config.yaml
n_layer: 16
d_model: 384
n_head: 4
n_kv_head: 1
head_dim: 64
d_mlp: 1024
vocab_size: 7994
activation: "swiglu"
norm: "rmsnorm"
norm_place: "pre"
norm_eps: 1e-05
positions: "rope"
rope_base: 500000.0
rope_fraction: 1.0
qk_norm: true
attn_scale: 0.125
bias: "none"
tie_embeddings: false
parallel_block: false
init: "normal"
init_std_qkv: 0.0255
init_std_o: 0.0
init_std_up: 0.0255
init_std_down: 0.0
optimizer: "muon_variant"
lr: 0.00236
lr_mult_qkv: 0.5
beta1: 0.95
lr_head: 0.00756
grad_clip: 0.5
warmup_steps: 146
schedule: "cos"
final_lr_fraction: 0.0
batch_tokens: 131072
seq_len: 1024
doc_mask: true
train_tokens: 803400000
steps: 6130
dataset: "wikipedia_en"
Each number is 128 + 32 x the weight over its row's rms, rounded and kept within 0 to 255. Layers, rows and columns count from 0. Numbers have three digits each. The size before them is the row's rms in percent of the matrix's.

# gate: layer 13 MLP gate, 1024x384, rms 0.0912, rows 604-627, columns 192-383
# up: layer 13 MLP up, 1024x384, rms 0.0982, rows 604-627, columns 192-383
# down: layer 13 MLP down (transposed), 1024x384, rms 0.0927, rows 604-627, columns 192-383
gate604 097:159163141122106108131117132134131174100127172082135137119086150125124123099140185142069127150128123138061063167123126100139112100087078105130104146155116120130150107158081167073136111148175127219116101129067121155100163126132071183163166125167106138106167144164056142123159147129090149115150102136063102123159181133187090115106129137150132053114134147070097111057146106087087122156107114088101140116121096173164145170108119113120130146126084155070092139105135113098116120103133080131081133193159137201164089133124189095126091100102100116093101191124089110138165139136120155111
up604 103:101132118130100155098095124134108109201147160102182095134141134085132131174103082133150096136120058155129108155078114126180158108099109127130102143153142115107138131105110082174200147150163141130065163120158173139215171100147117149160128161116091099114121116127129166142170109139136146124151141160103150160138134169118135149139125130227110116166146098102131101089132190164137103066126179159159116064106142166140134159128112070157066132111116138066131080071129143218169163108133136160125135181158114122180125079126161111099056072151161055093112143128148151149096144144167145114
down604 102:146165112123122105110169144113140162118100112138120152100205126205139096150101133207142102134081119134124141086127101071180137172119105110111168065094081151135146136108148098157130144141212086133133131174114128114129143087061138170178089146119146132083120104130120079058111098117074133118129205089174144146131142123099113112131121121142088141155107169121087128116110101150112152163161141115117153101072111195158167132127165141157102154115110117137154149101085120144187135110161138141124154111116098176098106185127118120108138135044083127123116179117147141155125151129117188109
gate605 089:125066171163189093099130114129139123108103138088091139126119102087130137189169116116087135161139105107101119090171116147096127119047164140115082141114120067096139107091086174120100172168149064140105124130100103090091145058131139103149163139101100094094083101155156120178153148187120021161158158165131110125145187124132133102094146108194127129155096151169175094154106092123093119135127079082111172143110126113117143094104180147135097122080150093082095169092182144129134099126093094149130153143164150155164176100159074162121133105103126125175138177166102043145174195120117111106
up605 094:131073133158077157155049154094118157089090139158151154099141084138100166132101163081145112126082176123127159131125138142092115116101078104101146143146119165120144086106125148145129116183128128115134116152096133114133130143133154104128116108109129195128106127166141121135170241030076167150084107112163137170133135137113176131126129149132129041197096152143193149115167075161074125141123147138186158107107130133147136152151144127111108149133113080151142135090174126101124164117101122190187145109138150155096139190160147079086091062077144116160147205117142126112148106150089104079
down605 096:082147120128141071131130115167166116062093123111063092195115151079136073160072139152175151119141138180170120119085155098174087101088150144140115139087122102126060122053142150183133131157139063128155093097148099171165158148111148177046161127172139170173174178098123087151135100119173109113141102081122146129104158145141110103124137138102159172120158140125164168118155142131098130130110081138127080130078120038123103092185146151071114119117075145146147188099188127121136115126094152079154138133180120100161121119111121129127075193117155108105153107116104136133090126109082146140
gate606 098:110130142110095213112107155126155175155101099107110114087124128093157134162114101062140084164139110152105092067138123114071102144051171113142150115093150139128200133140121084120150070098105099059143134150102133150140142185094174193119145135128111181074149107094150108113097086200195146144117090111146085106124163088092143098096125092175104129142075045180185135175140118148132193156160100141149165173163127167125153117169126105179134118131123111130134120068161126157143114067038112123115155108133163094149098074128123118155137140151133114079115068091096107108184160167167139171
up606 098:083146131108153064121100159169152169145079145178196133117103086113089122132098096080175086152144154148103211088183137136141107096129149048158097158086174121113108116194111128130173182113147129110084112121154150109101114108128124166166162093092186143122121152113135143164108127188077161138169177132087140099148166120066184086134110100130125146141142074083113148119130139146120170165146126168118129188132135066127110143095121137122120113107146088166163074181124122132141120115141115159061095145108089103081082057061110122151126078124105061122123112112129106150176122137117126161
down606 099:160145088125085046097144190132129137097151090140128078167123149213182107150114087144123122122125172123142127085108130114142099098103127186126134134190152191179090186133159125126102112151075131131144105116157079086148162121114077107141099122077183123134107146127140159088145132092124087136104130106070161152182072140124135149102153135139111136111105143079121138157169140095114121115150144148055110164134093147177109196076151131144127162152138118127163134134125091095166162082100110100167120102095113086135163144168120120095086130177124137128151090106166100088108156131089130099
gate607 095:133134110097118149165027129177105135157138147112089111085126125118136136164132147079084128159143107105133106150151089144110112180165129150110165093197145087072085113147161093137084141161181140171128099121156110090136114186137098137139174168115120148169106116108074093139170166165115117142201089148144085163184158114162121160198177078100096182123105137146116144077123144155150162138089113133126067146075169085121122161140132159149065127096120084066112163105113125065156100088154115139099083124083156148123170146167151096213114143106093150091114108102124080116155109097094150144
up607 098:103088157098102085088130151097155120137147057179145175130176154129189116076136106116144147135191143135089124141108113127156083138096112122081076120082115132170148176195133189157144142122113219115160144112100083179107127119146148137105106127142205113085161139091137130092071094022168130121095179160100141147173106097099104118139102172105121064157121118146119131113152169086170149065147087073188151165151138168105182102117168130115175127142162119140085108108095101175178127120173126057123164120090096136136116125180180153085102100088073140146129112148138174079108099157143112104
down607 093:120135115084106135117092119134111086162199093147095133103071136148093124123137142153090108099119166144085091123124111104094131134130117103104169159116116187145152136153100113082139184150136106135145155118107141100104186104167128145161110117147116138172177142125125189074148117100104129129106128089190144141182111096160104118136074132109123146104164159153155147111118197128125091085138153117137146103183107128157150139197108155164112097101155130130088115123194099092180126128179115117133063133101119135086123120140141153149118121073134108152054190143107115110122103105136144122
gate608 093:143133117115172129162107080124170131050183105138144141104138161106101082105089150164107110165108149159127121160132202149114158129104130105152144064084181119083113148128143039176185125114177112146147113146133131090140085094081163129113144096159118085090140135147148139154117139132147079185094203099125089117129191042093030124103169111156175090127129122092138132218115126129149109126062138118168110123110169103102200203148131103136120123137114156139103135157149124170155080099099080127142145110163106107139184174193122130121143106150161117103116180155173113117100162139128174124
up608 092:138115097083131126151083133102125136130180160131148090094081146169087126164132109123117112107155128120111181048167102157090124129134086109130062063129146182132079094142122160148130083167062181113163111148154175120124137144132174168125172127101167149132155153183091117096104151105133167099131089137100103227136120173160107120085144097114094136136127097183120156112126139173131115102053123125102151114183098121127161116084111142186149116184170078171125119151108124113131193149154102141122094115122156134122131149108145124106123144128091121128163184164148123107159149150119187204
down608 097:125143115144128122168166164174097077179147082117141093155175162125129080165119134078151072123146093091175115144153114119138099155126184122124134154093156133135143145121135159113024142131107120183091083071097071149142098148149117108129136103110119115117152118145145124101185100137151085112099182161131087121089134152121205124139140200094132134150129130167121079123161108119125086140167145082129133116110164104114088141126133112080091131105108127141164085083168152165111095177123095083152111099093107166062100115197131140144101136086157121132101094115129154129060114179084099147
gate609 104:160097084146169158110124086087145075128157100117111021118106123109198157096055159160146133117092129103099157105134062176134157135164086152163158103120142155129153114192092203172127136134059110114114078108079159106103127147170114101152065152089131158164179132106123126131183131091104077097189156124108174099095118154170185133154153145075105164114165146132165082091144120076183098085101192127127085114133120138114081124168077104127112103076102095159125136153117193106120141111150144112115089150123114139141142189117113122123137116090176163206096149093182141099085103068174095112
up609 102:160071166130092158146062085148150177101113164121141114121114124154191079089196115115052115122187094123102174135093134148137146108146161112119147112106135086119101095112061141128140079095143162105176103156084114133134165088086118142162128114159141126109062115139096118111132116170141061125124192089082097103122128159154089125091144181184116126156062136117138176138099084152097093084178108100122125182128131141129129119132171131124166113168200111116111131113148105146128062123125071080059105104088108155116118140121087120141110176134140111124130104122165178156063155115165156103
down609 101:104140120154084176125127126126150187157151167142175141115131148161137130130115074160179140095085142117170122090093122081133080145131127120102103099113082086138127136113102115135131186143122084118107145091167129117094146140109216134181123082149131087118122112124104097210134133156134173136135149091103083096136123168149135212131116130094109066119115196145170133147129134105075131078142090166104121116114133150141153117103154112103131097113150158093120120103142143132149127116153085110113152062137154107081131088143131204092111081121147145066155088116059189110144152110113096124
gate610 100:062100075094103118147121114148069174156086123196094092153128154153194124056137117137136138118197108168126107113102119130113146153140145141158129108140105111126061156140151140152141112084123161159095168146096163117125127163159123097144159201091093122097150115100152141188149104157081127111141145114167187148093136158144117139114192099081132095136114133165125217107125120141137154044186130122185112168145078077130142111142107134182090112153158133114084107065109147141166047131120181090146176116153109141058123191169077170112184101119127113126103107123136167115109116179117148164
up610 101:150113104090180187119149161091066088164098103079061122127165098090150088103088148077131137106201063045183147129134159126143122155120141104117159107179068170187147085094122131111124157174197129163128099150096138131157149031138117082135081164193157203102080189165124072161131138118148166125125112107138149110092151176129151155128139131206145156140129151120146121139176121139121113122047069161154162107130120189161093125088133137149130125144143134132111126169117128135107165145156187102113111123069121090158090135080076052119155113160074120155120131193158119125125105112165162123
down610 098:151170150092150215101092159112075104084107146024116127089151087179147103099129127126122117169118104119073152089162108158138173141068107161118145156146109079111125141079102162120104148151085091225123106115081110171095134137133150158144122112134103153128070148123145130162107109166091086088116104162080131042124126150178149157091153124088114150138133138175141133139145126142178177134062128123147128190128112173131134149142136094113083106083162127158128116158165153136099122101128117058133083129071139113116146077130123110187109136114105119072165109097134132140142122162168146143
gate611 094:069127145156168107142152113133173096093103155129143120100119175096071052150166152114117097156130211164126113142139095106124143192144174139152137027124128096094069082163148126140161128102121120060126106094133097118086105093143079166144149136145155095125097145115149078179094128106172102143153141139084081112169196144151118124144106081083150058166130148106130158133073199146103135047156122136136153159157091131107099157159106157144150121102079120157113134118155173123151085114132177106165115110157138212126092113120121131071072170113132120080167197106099113126171105149211143153
up611 097:116137128128106070088129115111141120159103102142063134145114127155119178165140087160145135139157104126139146112090169133089125087120108121126096123033123155121160107185107111168087101121160127134107114107124099113134123088143044162054132146185098136127176132107136075100202149136131107189094123150104160172138128073082149169140131152150148147135122107119108125124122140100135095172137175126146119186106177159076159160108115138123167148116204077104133105122145146097133123121125145158130066136128185117101216151100079110190170143158152082098110113146086129143108123117159164126
down611 101:164189127157101126194090120167219122113129155081148143128159122182118102111124154172120152124100111150168120071137179077174145113143082112107144154196116129127109128081187155131114096136119151103152119170105146137146121143085187115164171117160159075117115130151137157042115160155103118167147103100097178124144060123210117148059107152135115088069151087118105166118151122126134146113138154135174179115138096117123127166107123122051117090195136100130172104087091114102108095137179148152169148080110127103094085140104073110131175125193141109126133157171134160092159151123102126102
gate612 097:133171143143141129118167142123117129120085182091180190143136185183144130095095133132175118143114173169126100124113120129189139167122120175066167166160119065118131077169178140130147129145090110131129139157132169173073165182107113155080067156129116170147102132106144109189167141057108127126102139107148085152158107082152159151148086049095174111094142145110127103132109096130104141153065072143155156133150136165103177143129168129166104122151117103169125119131147137126095208193073137175095121120129131151116082176106119144166155183089115055091100143151152101131095078098140180136
up612 099:166110144148094100097162100122121085111089195152145123111122123195125206165164154134123108199171146112120053150159136165149147135147091122117109123056186102154151166099174056102138166120125125132093180105138169129147138183075096137155121111129134150118160095122091135118168116164099131137103105176114125146109076141126109120129142152179068131146169128147166094167129082115116189142132129160174130142109135162160113116149156141104103158157128095166123119110137152079101114114127142059144144171169087158117138153116099082162153113135097082084073108161126175090163119107165123120
down612 099:108164141139123079098122128142119181118125094145065127120157103138123080140048155143144107141162136118096129163187137104167139082154133161149152150187086093111121124144108168143138110161080133120149152070147184115084157157150143184094178111079130111172112163087120074159089151137134060139089109151109132149106192151101152168103125156190217131101081103095164078179132094136136107159109118115167137110188161120131171145145136173098122138160148116181158179167090120195161179121137102148062051122145096069149137104118106107166136151161111103102075176118185087111164130165113106155
gate613 102:134171119162136150134106121140123129127061136162111123168116149107120165116094139115136086139111177096108132140130144120143100092198133143150098125118100146115101127117129126130115154112117151159117122141128102100127152141129135162082123100139090104124080130133071050129089098124123085141147133158100086167187133132102068092186153185161123149149143098113134096134163103152090136172066135158112112178138139187123089122143129116064152134101120137142072143141104138110205071125127139115122135124141094135153145150133149084150121133139136166067211125143116106074113114144142152160
up613 102:123151183083131148163102163133110175108128125117119106062156146097198176110184162141149151138133118139174148058140170123090128129147133137111163119088146137118058124150145092093132138131115107082166074036140147152142193129084123092105134140152137126085047175112133126136114109096145088118124166160098091142168137136073190103074150157150155073149154151133078157110129104156114123114119149147209128113167142142097138119123121121174119225121123118118141141161158115127104145142148142181159115111181076157184173073124163123100129148162148217152198167111097138135147100137191104161
down613 103:145115109063060029119164108157102132148172172147097124108147134118098131089137135136113051135110100102121090161093063139152160047135140128074065120131126129187117108144109151190150181112082094142170167103133238137127185131105116128195130097120108132109165127103141165134124155156127093106106208124103087152111126109094114132160134145059162153065086064122113108068098136134166111158149148147151198087097105182125131164138152156187149102214121110156117097161145109052118081093144106141084133143144109126131086112128125139157095134106111180169138174145135080100164169156107113141
gate614 099:168136091141064110116096152135145158135106134086173137114118123132136174129150121082083052120100098127213091190146133123147127054101154142145160103113128150095117108147111137161141093149104174206111130127160112139146151030122124177152112089136184122149149107158103088141112143195138136131109137130095114093133149134094019121157087126198194158132100089094169090132136143149140112105129045092127097141138111090142070109109117147163137138141172166113086150143096137054094143153106089165134129095138214165135141100143126201095094126124129153135075148131102166139121162146118121123
up614 103:128063129094131048070105104146063173123155145091162110074126091088103116119140068125100118171113050098104146109127150090158138114159139162134141119157133158141140120138120152122136080153139134073120118120166142184169101177205045102097134127089142100148117152140125126160142147122078153173088164127156101130130094111146139146172104064153057127131113161181117149168079118161076106085158177103113109185096051081072181133100188195096127103136143078124143087188109106112171140121159123129153147144159148169078103106124091126095064182174136092140050101094145146073122200123112078157
down614 099:117171196194086076057123126081164113087131119086192122171124097101125116117117145112128122137181109156131117144193121175129091138094135100129146125134140088151178108138114129131100122152149122120099059115124169094127117077132130150141122126142111112081092094109045122080153074130073166169126118125149104173178114148115156108130135159083083137124132191078071119128096147099183121124114115139134132110112166123125146087078106147111111174201117102107158136100148133127130084143134117137105113067149113129121095127152133151145131102180175087120134160087100096196085117134150134118
gate615 096:088147136093093159109165160093142124102160121164121138157123166116093126076176083063094119108118148071103179144103174055142131137149159095166092186119125099149086174095164120136146120121108104123193115106053126178050172123140159089077121110085111174147093113151071139123156147113152143171120139176108148081082153156103180093118146118173083145126072087137180157160131125174109148151093146170118100113092107159135151121169148137100132124147149124136103189067052124152166152086167178120131104162155126131132186181142121109108126157181144106125111138128108153133098127074164140083
up615 096:173127157131178109141076179128128126094095191138160147106088145174161085163140108156103135109147152117068104179091191187151159143073080168089118102084063113079176141107116086162154124092123164133116138105158109125136132132157124111108114126157133146128172134101140105081087115075087074134111098148110170131127150111142138133180115132080173127135174123130114101050157099147155117204122152145082070103165123171105148093142149145123187101103155114056118123143121094116116151143072079080127136164074170145123120105114102106130108128131116138081173105186094110124155158080152153142
down615 098:104099176117157144119176144106122125136121140122081112102110111060132087103085125124138131125142115156117132090142127134135096161123182101073162148188148126119124094114169133143147108113117176160153129245115096085115115137088108113172024120128183129098104197089081130189103089127067086117091087157116167183103157187109106091160134043150099112063131128138136149153166156122109145141132121137098100170100097112121122124142136145139162155064098148201116152102155152237124135128126122125141169071154128132098143129162164162098087121114117096139047131161128123083125165144145125110
gate616 103:108140110123139136151092148177073086148133157175106162144129123115117111141108161093158122144149151186130120131161180202140165183148138159103124164136177188135089142118123108087088105088047180153154144131126140144162121193115149132148144189093118131084110173123077111187145164158134075159070109118171153071120120099170161120176116162114157151170170131143092160124065137164177155149105129150122105112192076154125137149105164166111111116111166105116114128118202138132138112122151090146143095101117143096144094140127104126145122047082171141151135109109060132108087111121140118164
up616 104:130124104145137104161144179191130178117104124136119106182118141135117145131125177160128151132181130087054162192163075083151085057195102120191075131118152136127133084098170131130172119183140117147088156110133126119132135158076083171094080116127120132157063126187171196150148079170150160159099139118096084126115119130168149170107073126135158137142102108086131150106149155141098113084072165137081195176133130145111073190122120122108091114188131031067092152135121119177092110144114093157140087089139153122086125146193108164101054155136089066103094105151081152151154185123094119129
down616 101:130151180093075179062098117118186081123142124083105138149120150135097106133147152084083190049144142132110179122159140153119152117060128143124136136176130025112148116094101132130099125114134176127134131084109124151175177163145084100158123132088090163073070181117110106137185160085086157124116130169112082132116140122154142112096103121091142154130124157077084117118110141097170123101120164096107191141184094173130161105097138128170143081206179140102145196155217083169135059175156147108084128120113149131139137115140137073146139090153131153099171173120122154153168097145121140137
gate617 098:106124091163110123127122174129083138157166111196125126115046174124077108140073114107084156118136138134107149100127084124132118133077139134140110117132153183148163141162136140144129050128090120124140167069096104171154106056093100164077099132106118113123134101186216180105074079133166094178116147101139108125149141146144105087131152183172135130115088118169185149074156121129137128076158103133163094131079152110117101081156143149098179134203115136171109153150164148182117147156121117136108139134156085073133108098101130147081163143145078100124228105122113150094169133131112153129
up617 098:107129154084116133108111069166165080113163177105152103127110114115112145171076145096151112106137106116128107133100214084175171096134119091186122165116154105098124148142149095137161108115119083208093123096106106121127142095102091147174072104134118114111155051079163091117133071117160074125066097142076143131108143135082163150138140143112164117165162187150171190130111141186102225133124174120135103129104131138168117120139103161119187056113059144091106120181131143102124112150111055087143179082095143223132111157146151129196128111060145110105115082130089150140195078137111127105
down617 100:123183109173125132164150098172166148094159145142079102089123168180119114104156142102130099163153101074129097098119129150063106146112154096138102102115145110180129150101094135138120126187076110158142074093145122141156108136175130167133101105088134082160063156058119169091130204121051099116142171110101114158118111123171099147104098097088120076124152157098139161090132104159124102146145137035133174119138067135095142114108055082177168070124117110117076088172136153167168131136100074135100105153161122162162111116133143115151134116136111111155117090129069137084134057118140129188
gate618 095:144136131156213146087100127116134156148036132133161131163079186164112136124116137123090076197072142060164122125119115161162122091123170158190124156129115135126186134150147109076144134113161171136086116076133172120163119160165118149171156111211136150169100178108102195130123109130090085119150089113059104121201147137129200122120143115156102136117091132115149157149094145112147039148137118105169165107110152127128131143127100104090140150085191169104143129162106152134065081192149089071043095162189134053112137124128084178133118085164058130130114136098131100126104192126140116108
up618 098:162179114166130113127185138127167128133103138113048088174122098095153145139086117143109094133172109130113170088146167139143107158091103138066127095186136097097081213041158119176124108123118119124150102100134051114107173122140113099112082166134114069146147121088162149088121162094093128154081175131088095104130168102128153162133140183124164171088164122168107128149142098138168156126111177082155188187128111166144092136183141138127121180098110140046110066105146154175205100123142153117219157161129154193087090124114070111136170087075180140079130132106135109179083120173114097108
down618 104:108130102170120081091117160136121126170123098104106146156153039095193131061139165092100160066134133065125112147080140074156138098111048094128140161086130151126136118136183125126184167169183096148107084135116058142107161123115175126189118104170072086127162142114154067165147084229082118110176146134138102064165133154078122143101153145118112155152129095132117175078136123154096169103131113128135154124087108097109112188140147156173144154124145113130089109120109139132104106141117122135165130093184118125116150094190122113117140120077162129114154213062142164180126138142169093160
gate619 099:107155098191136123122091083101195150128124155075108045114143139089139092153069080120122178150127144135130160142151183073054114140123182110133121087078124105098203130136183138128123157127111112121118090078180190150132087130151124139090093128129114092088124138084085108146083125103103164141151122162210120151143113193100122116191099135069149104122083104162084115096069185090063167104171135082108126121114078092120085125153118088155101133106109204188160109098142071119127074170116124109094080103155106066137125130098071141152133107127124118085115144069146167080076132122148132144
up619 097:086092130085118120121177116096171110066130114156155053157168151136191113108128144139123057153123132135114171151040139165124151204135115186153103186121124060130109107138112160077122123135155170087146149062185148123128108166090141192107090107160116125150158129097147139119127131149098143097098134134098175149094081122115100234114140123134146102111165131121115112083101135128132134144101170163120097155171156116154127112149169154108219100160168104155104096193168126059151103149139122171134123056103148123158086171196143116138091148107166156102152069109105129131094141144131084098
down619 094:112137172152090110122214136143100148077081113180124131136121135151121174110189107108159149076126101143143139161176154072145158160152135153168139229162125091066149126106067179133106129114184087131174145081141128090170094099109133188153114113108138126185138159090093116129151102142069165117124127179101110186099157150151100068060161113102145106064096169144122118116126154204070116140133173144084125108134070112152124147160079196124168118153116118162166176117142140092142142164140124102163130114069106141141152130171068067123103152145157122119134095100124089126176086164121070138
gate620 103:130105141130113176195116128113122094110061110107139125157116123141138093183122060126147077123133074157082147071128179165055126187160129140126119123146115094119107168139159156126098118149103162182187139135134159121109087097079068099130107079157111145156156155080086130156119150164134168122106138140133142080104109129172175147122095109105162089127102172135083180116113162141099127126150099144134112115141147153138111111136125119120089093145112198102142142110164043123086090148113154113149141159095121092112157153137113120167139154135133087121131154109164136139078193190149103139
up620 097:178094120155087184107104085166142114152153118210154086051144167071102109118100179153157116080129062181117090106064158144078110126121160141148042128084114099103097151202114132145115107114169129139105169160128121199105111113092086095107097184161211136167126140115129155153071122075150154129092156106147115061133154087161169133130104131107145111106100164120121098106153141099141167160159097119149131134169159108092159136190136120112162149095122158097113108129122127129149168072104169158097184140086120124094128136090085125160186129158122094110143097154187106147073136136150171128
down620 096:150142129193073187157095174138088178081137088114123074166123162155213167095075136173104171134118121142135087095149176130112170102160100102117105161136154113117099144151119144104056082118113138107119125122089120144118107083106071059169109103095137157141150118073124138157134126099132166092113138091177084132112134094121175129138093117155130086135164174075120124171132112100135118104145100108091198137073115101109101117142122148122147164117132130131062164096081128117097171130124145146091173110106178150122130133117090081155123069171066105114178137169151148136132107136068108128
gate621 097:164140100168158171161136074187110171126147150096186120144091103168128159084121132091125168140086086139120185102092122114147121147140157148115108138081030210118175120136118153116116099153144131116173150151073108164064141126059133107146189122087103154136152124130100110125180088091106074131220154141152118132139131181159077082102184118142103116124090128165119142127138146111131119155156137081174126112086123138101163181127156142135131078150121121129077141143121136156144133135134144160120120090098140143179100163132072101106027148120116170122089138075118103117160113087096150086
up621 103:065124152132213223149102091148128128132187122142185107140026163173091152214133101103118131079142138134144134106099172135167119139109097164136140184142137176096055184115081073113144147122180132104088141134106116198096174197143109103164103103086111077168109102131134126154182188157154062069110128145122108149168141118122138147140195116103165161158120147149145143116175182130089154153122120087127122170133103159108118101160152099182152115125124084159175179124108135122176135097160107112127087164124149124154157131130100116163114146083138136199117111190126122121164149157156171131
down621 101:104191101110200131150105109125151109223157181053113092112081097113111133110119112076105075138093121145152137116105151125126088110122122070112065149076150080135080134191179172160122148112113077106102132090133098125136231142165124136154076133131117173109125125106121108117185097183094102136127125101085143161149145118131120143099092087143085097128178172105088144151118124135124091119153122162127157121120147154120141071147110163086118131134135157174160169134147082113078153172135061096075143083118169170138204183184140108134078070161126086099156142089092124116107094155100150136
gate622 094:123128175162123217125091072065134139140128143165116155129088174153148147144191135162102142157070101134141130107118138145143167114126132077153064173116158186109123102141148122146099126112134075148086133070139169109158148125111087065071125147106140127157119138098097127157118148112118168148122132129096087168162134161175105147137155143139141053095095120082151121118089122126118122079118111109128161120136189155153149123162152082126060066164114115148148117055169110161136150068139195129082141185132178165115128088134140136077149158116073099152153120186108156168163107050109065170
up622 101:136133153123131153138092133141102174110099150165135117115128154137077146135140129172159120108098102153094171126067132141108062192125150167055188085094126193148153117143143156099143103184113078127107131111121123139081082143085084112143119118083126069121118100117164196127106138064078147087139144085099128101167203141135130132108112141136135111131177132153171132100136147160074077114144119059123181138112090147065108124112147113125212112172136145106138109083196144139060082104089124140126126128132132167114128066127083114147160143058115167096106141209145105194146104090165066123
down622 103:090118229132135116149076121161105161113088113164140099081058126152107141112164142124150143145127089146098127049184069130125130119103132114123154093165098156091126134140106138119168138157161117167147104050136096158118129120203104139123128124079098059126175117061156207096116165028110137087136172163163147210098082086113148088099153110123114124136194126085137092121113137184159140209115110113099082120156106151053117129187149139171145122164075112151144146119150085105122170065118120146145129183130100174073079135192152124148124135111133152112129154116077156189177048144170145156
gate623 100:149168116114092156126146098202138064148131106153148130138153133138091113218150071040104150157118131088117065108164137113153137139043188202092105104147143180186159102184118098114103127144137178082107104174115147033132146140133134110149132080133088153145136159138126101133134093144149095102111174184123131099117155123133107133131087174124072136164118100095094158109194123136112137132130085138183143138116122155118108122102193196129121072145114153097126084076133165190103128111080110118114106150110097108141104137115141148064144130073112129036160119146111120137117088160084064063
up623 099:119155156134160182119141116074114161107071136147106177141130127110137089131141143166134094140119138154122141118108132103134118150139074147145144094055148079102095221118164156112119160166171149126117114107145132142112146156130107142140122165169147099167095156097081158137118116158144210116099152134099156119104087102083104148145171135202160100140133137128107130160144141177118145076053090187165100110082122184090116195113131106101169174117047082089139175153132145157210110114079181127117133154076153111107169103109124132149172137157123121186142126119110081104123073089091136095
down623 100:109093068180156157124104101056124107160108109058104121121092166117108135117115116095152166089103072107134085119160168143100066101167111099106106128150116118136150083142111169147126095190152111112088087069076093147087157114049115085085097111121149118092137066116160106057110166119160139097121065145137155083120103122125087140166101178150117166105081155131158129137144155140216135192177101153162128101095126049129110181153185142142163164097128154112119149130112129158148135078133129111135162127172132068080100112125114119181121112138099132170103180157108157140146151091128232109
gate624 095:128220104142152141118035138178085087149110120147151113139117119095122117103098136065088133123159122104124157161105125127106127112067108144089089129125110136084089129160144123106090148118138143154101115147147125105134085145098160137150101152143095102108126093129196135095133133129141167120121126154103147122120102198125093141183153118155095131064099140130122174192174221125170175136192097126138146059131152126120141153158059183174132101093081174092107143141155163093113192098094139150124138108199123143093159121120165097120164065129103144102114129133115096073072088111145080149
up624 097:083093157118130072136091101140118155122112159125114158150164160125123110106139109150105098105142104058084076141154163109119154147155173121143144138070186144122134162224149141139123144118151103105091055094119056161055073163104138150166132191145128172147154107162105103087139114120071143175163148089160128092065150197117109171111053138175151146180164169063082179123152119154111141182114127170127129178134155143126112138115160149135156086128135080102163145142122188085128143149095125074149181122068119156187157102132107103204151158147091126115133155140138107091092111095182125131
down624 095:125182102177160172141138079127188115076129086143145171123150134173129158127193151100165123138132087137088151163112078143151086178194151143144167071114138136172178164077187124140139073110140150205121123132127125056162133072132156078139176143148086102080144163129115128116139082080151165159125136131100127077146139153146104155143174126084120197115142103119116088122165101118134135186168108117080088135121110155074099153118076110105107068122100144104094163149105094136094105116191126146146148108113120131096095108103137111099113139097164156073082129090074135074106130147139125125
gate625 099:127150112149144090109160153127156126151127212162170096119114168080118089080124134119178129121141136114073177107164123131098132108104159147099133133186105160193073153109155114147145171151133146092133122159154133143071116190182155167084160146153142147112128131169123081132127079118075185129138194153078111075107127160073133194176097032102113136151142063178102137146097124161098179178166120161174060181130109128111128164066173058154152105077103109100158106150162134122110075126159129153171177106135150086175131102114080136174156160088133147093143142092143122095182177104108166184
up625 102:104161153109094111114068131125087185114112133102177098147128050142137093190161126137095124172103094110141125088144213123110156182099127091075179165137115120181196142217141121122106115138148117113121139140048183111148116089133138097153180095128175104067049049097119132198110124137104098064132112096144066114111093162156177134065159101132127164111203154145123180149077140125106110099137136123111164073101107188125102148093088183086182068126108108114155122131098105101135119069163143143095105141095107158059136083160089131132130153097123082113127106053102141193139117110138141174
down625 102:148144128074123130120141133099105135174138129097146126091057147172182153161191138112180078132134086103158147125154102128151090123087072054125133101145086120114091116113151128148133097140127155165190119074146085103094160067148106127137160104109134086190147130092109156176172034139155139139086109131111117106148101186113155117129091113101139159097090076119129138083102149083082065124146161139143064135144098093103170048111178164079127059143113114091113149115173110138173137123115137119127105183139124108187143138123134167149161138122092145132091181139124097165169159144151138103
gate626 098:133163133186131109059113172133125139148134158140128150139151134131171120157178096127095148104156146146126123087206104091092085118124072132192103117117118103170161130126137112158157121086080125142107165106175099114059106149112154137167109128114123142139139140153147078115163145104077143160099084111173128181144086058130212137097069168139095133123074119160085150173183095130188095117143144144106149078155154123101130141120131117092089100147169127142135100130164153074163116113175125133174161127133165119134123120131169122177181069177123083090148125104064132196123079098148110196
up626 095:102153130109192185082145110085070116076097146082131186106132148108118161124103106150107174200215160132118096118126125152171124127144155116139155144113088143129203143147152119134136204130073119148130078115170154131100128108165169098102065120109079146144126112153092141170171175146121126157110165165070119119125026107124148068091075183074140163111143115153129124098159102165138079124121051120098064138114128118115113118152080141092189140093112162093158135149145079147173134152130161121217153113047131125144111060132174125098129135094073123148114131123086168152162148063121167133
down626 098:121203163103114131128050147143141139140142100126126127171048125143147096079081150110107133096120183177178121142143050110108081115127170175136079119196075136173117136085076056123162167116112174119109156146109138191099160096115115171110126171127084095145135116197113143092147170129137093131154146122082114115159127154154122072152103075170137198158077117074140166147105124134145159091117088109192148178125163083189131106090178158153147134082136065150145159181105112149131072113127101140086091173072151126062132107075104096160125152150115127086145117102133164061109131141082109101
gate627 097:196139160085083138168111153164138141116039074138104144094111149155106143123091157075091103125220168109132143142097099094109095101101142139092116128124150150167095115138107143149141153119180161099095101161070109132136100118136151092088122109137151126105159150070163216149123065186131138108128062127156146064097083169076131144105120177090082110112176142085128120134104102177127122226112184092095153085090110140077111160079122162110129112120162168131157144124159102150120145161142162152129121166097181126153162162160140095146123116153173099091098133089080080140173128068116121098
up627 097:051147123140129127118135094085118106182167101116124154155127114101084132210114179149114093134144156119110157128164134113081152148137141092116124159106089128145175093184169117144074102214172117109154121134062138108113080111095132169191130141179099101106121108100130142150062114097071143166150104156079095085091166170087138098166114149126157092146159134120124133127084091028148144135165139143102107112124106126193107044173125113130181147133124141139129146081118159078184124100135175093095106123130101115109092061101133139159121111169107119136125135156123088141128118160166154148
down627 098:087143126126090146074149116211104052085148126182138055153188060089142163127171121153069091096140153128082076130158157089128137062095127163125097124097124178153112093124146134116073136099199191159149093120206132217115144167186146137066136126183086116089127121175121130115198084064172172208132143078148110148111189094149115114117120157183100147152127123129169143096162104160063130098143114128175151126138112077090164094142139136103107133092138106112082180157125067164089135188086159123146138150122148130132108101123132130116155138168120187226156112127148109105160163136153151127